Each number is 50 + 15 x the weight over the matrix's rms, rounded and kept within 0 to 99. Layers, rows and columns count from 0.

# layer 3 attention value, 192x192, rms 0.0279, rows 22-25, columns 0-191
36 40 35 55 41 49 54 58 58 52 68 49 46 49 51 42 41 82 32 26 34 22 54 60 46 31 43 41 57 35 50 60 64 23 40 69 52 38 56 45 55 39 73 32 45 33 65 37 45 61 38 47 63 48 37 62 40 54 71 69 44 41 56 53 51 45 58 43 48 26 49 40 53 52 54 76 50 75 16 24 49 43 28 36 50 43 52 24 42 40 46 39 23 61 40 36 44 48 67 55 09 51 75 50 42 29 33 35 45 74 61 99 62 58 48 72 34 46 27 52 70 80 59 53 40 53 38 58 67 53 78 59 23 30 48 34 48 54 33 38 59 34 46 65 71 49 42 60 52 66 52 48 72 50 60 47 51 60 47 28 48 51 47 23 40 55 55 50 58 42 32 60 50 44 56 58 44 24 36 60 37 49 66 47 54 53 34 27 55 35 65 83
38 77 48 66 41 63 52 38 51 49 71 74 54 68 61 53 39 50 85 51 60 54 49 29 58 42 63 61 08 48 74 45 91 28 45 68 79 45 60 64 45 59 62 42 41 58 55 45 38 58 27 34 44 44 42 41 36 17 41 41 53 50 54 60 42 37 35 58 65 73 47 28 56 34 65 67 40 44 35 40 73 68 45 33 41 65 41 53 43 76 48 24 60 30 55 59 71 48 72 48 36 31 34 60 69 33 54 46 49 67 66 63 29 62 55 39 41 53 42 68 35 51 44 61 30 47 40 44 28 30 48 66 12 38 36 34 43 42 53 28 51 34 57 63 59 71 54 42 60 46 40 42 67 56 48 76 59 37 48 47 58 27 49 50 46 44 43 33 32 26 52 40 32 33 43 42 54 47 59 40 53 55 60 47 47 24 68 38 33 44 37 87
43 41 58 51 31 41 27 64 64 63 56 28 60 45 35 37 24 41 44 37 25 34 37 41 55 48 35 62 54 58 42 49 42 79 37 44 69 49 34 59 44 42 64 56 39 77 42 61 31 61 49 59 47 53 46 66 46 63 63 38 55 67 61 64 51 47 29 38 59 53 49 73 72 65 24 50 58 52 67 61 32 42 39 53 30 26 32 41 38 51 66 45 32 53 63 56 72 74 54 44 40 52 49 55 45 22 47 66 66 34 64 65 46 86 35 37 59 71 30 23 43 49 52 81 40 59 42 36 48 45 39 75 27 70 44 78 54 71 42 53 59 41 49 26 62 45 53 39 68 54 43 46 66 54 55 45 63 49 78 48 58 43 61 43 60 50 49 78 48 34 67 62 72 54 77 51 43 84 32 50 46 42 11 73 33 63 32 62 57 54 65 52
45 64 45 67 69 41 31 26 41 39 20 42 53 64 70 50 75 37 48 63 14 33 52 03 60 68 70 57 52 36 63 34 52 29 45 55 47 41 31 26 21 39 62 59 26 41 54 37 45 67 18 76 57 61 42 76 52 73 58 70 55 54 46 52 51 63 96 49 44 46 44 69 40 60 48 80 52 84 56 58 18 33 59 57 19 42 50 50 20 73 22 54 61 44 66 26 61 67 45 35 40 34 38 36 50 22 28 57 28 43 61 59 69 53 53 57 77 40 51 49 49 59 68 50 68 52 60 46 70 53 59 79 44 68 70 46 45 54 54 40 72 69 57 38 66 61 45 60 58 59 59 49 43 45 45 57 74 53 41 67 43 52 64 50 39 37 65 55 80 39 46 42 30 27 44 53 49 58 25 42 57 47 39 46 50 74 46 50 61 65 37 66
# layer 3 attention output (transposed), 192x192, rms 0.156, rows 22-25, columns 0-191
51 44 46 39 58 52 44 46 44 28 44 65 43 33 59 49 52 53 28 69 50 75 39 56 67 49 34 57 47 44 49 46 59 62 64 32 55 60 55 47 39 42 52 58 66 60 69 55 27 41 57 53 50 53 47 39 59 54 51 44 43 56 36 44 45 26 66 55 40 58 58 71 29 49 64 40 70 68 52 57 91 46 58 34 79 46 52 45 55 57 56 60 32 48 43 58 35 59 57 47 57 63 50 42 51 51 47 39 76 35 46 41 46 34 39 27 42 60 43 43 32 60 64 38 55 34 48 53 51 33 38 68 58 50 56 57 38 41 60 44 62 52 53 48 35 65 45 55 43 34 60 57 35 43 52 41 51 49 70 70 28 36 50 45 64 48 53 55 40 75 38 40 49 42 26 67 27 58 33 55 71 35 37 54 40 85 66 59 57 44 66 28
53 38 61 38 41 48 54 40 59 41 57 53 39 50 43 45 35 60 62 37 38 24 56 34 63 42 66 29 62 29 47 50 57 45 20 56 51 63 59 43 66 35 56 67 59 48 35 52 41 46 67 47 49 38 64 51 44 39 43 48 56 54 59 36 41 57 31 50 51 65 44 62 54 47 53 38 56 45 66 45 59 44 38 93 67 80 52 50 37 27 48 39 59 65 40 61 56 43 36 39 62 43 44 44 37 27 39 72 45 05 58 45 60 45 48 69 56 74 43 61 43 49 44 45 73 49 65 47 45 73 62 68 61 50 49 54 62 86 43 59 50 71 52 64 52 44 59 28 43 61 49 28 36 63 34 43 45 59 60 52 60 31 30 42 39 39 55 73 53 54 54 52 58 42 42 38 36 60 42 60 54 38 54 58 25 67 55 67 73 42 57 25
38 59 48 39 31 75 62 28 60 07 52 50 45 43 39 50 36 71 65 50 50 49 59 41 70 48 51 54 57 61 40 55 67 60 83 49 24 60 64 43 48 62 49 30 59 31 53 42 60 53 72 43 53 30 27 55 59 67 67 32 48 64 48 72 55 68 64 45 59 55 70 57 48 47 60 43 50 63 24 67 39 52 53 41 57 76 56 50 61 46 51 37 46 22 66 31 27 44 52 51 52 46 56 50 72 35 21 42 18 43 62 55 49 72 45 46 50 30 48 43 56 51 38 65 56 33 44 40 45 47 57 50 35 64 41 48 55 35 59 40 56 63 61 40 37 22 54 70 68 54 28 32 45 40 68 73 70 31 60 47 49 87 43 67 36 73 52 46 43 41 44 44 42 38 30 57 70 57 45 46 62 38 43 46 40 48 55 65 43 47 39 59
41 39 26 59 29 53 49 52 40 43 61 48 30 50 56 52 48 32 57 08 66 40 57 60 63 46 42 72 47 34 43 12 17 54 41 76 33 44 67 35 42 37 56 34 61 32 60 59 51 56 77 50 29 56 56 31 63 41 56 68 53 51 69 52 27 51 33 48 65 28 63 41 64 26 54 22 53 59 75 39 60 37 67 52 52 43 38 38 60 28 58 62 72 58 79 52 55 36 42 75 49 71 69 69 82 40 45 48 78 67 70 57 31 73 41 36 50 47 64 52 72 43 70 56 49 46 80 80 32 69 42 28 65 32 19 55 38 62 73 67 74 43 39 70 21 35 53 62 61 15 45 75 42 83 45 29 39 51 47 47 35 41 51 76 68 48 54 50 67 72 29 52 48 41 40 61 52 50 41 37 47 57 41 44 13 27 36 55 48 24 75 55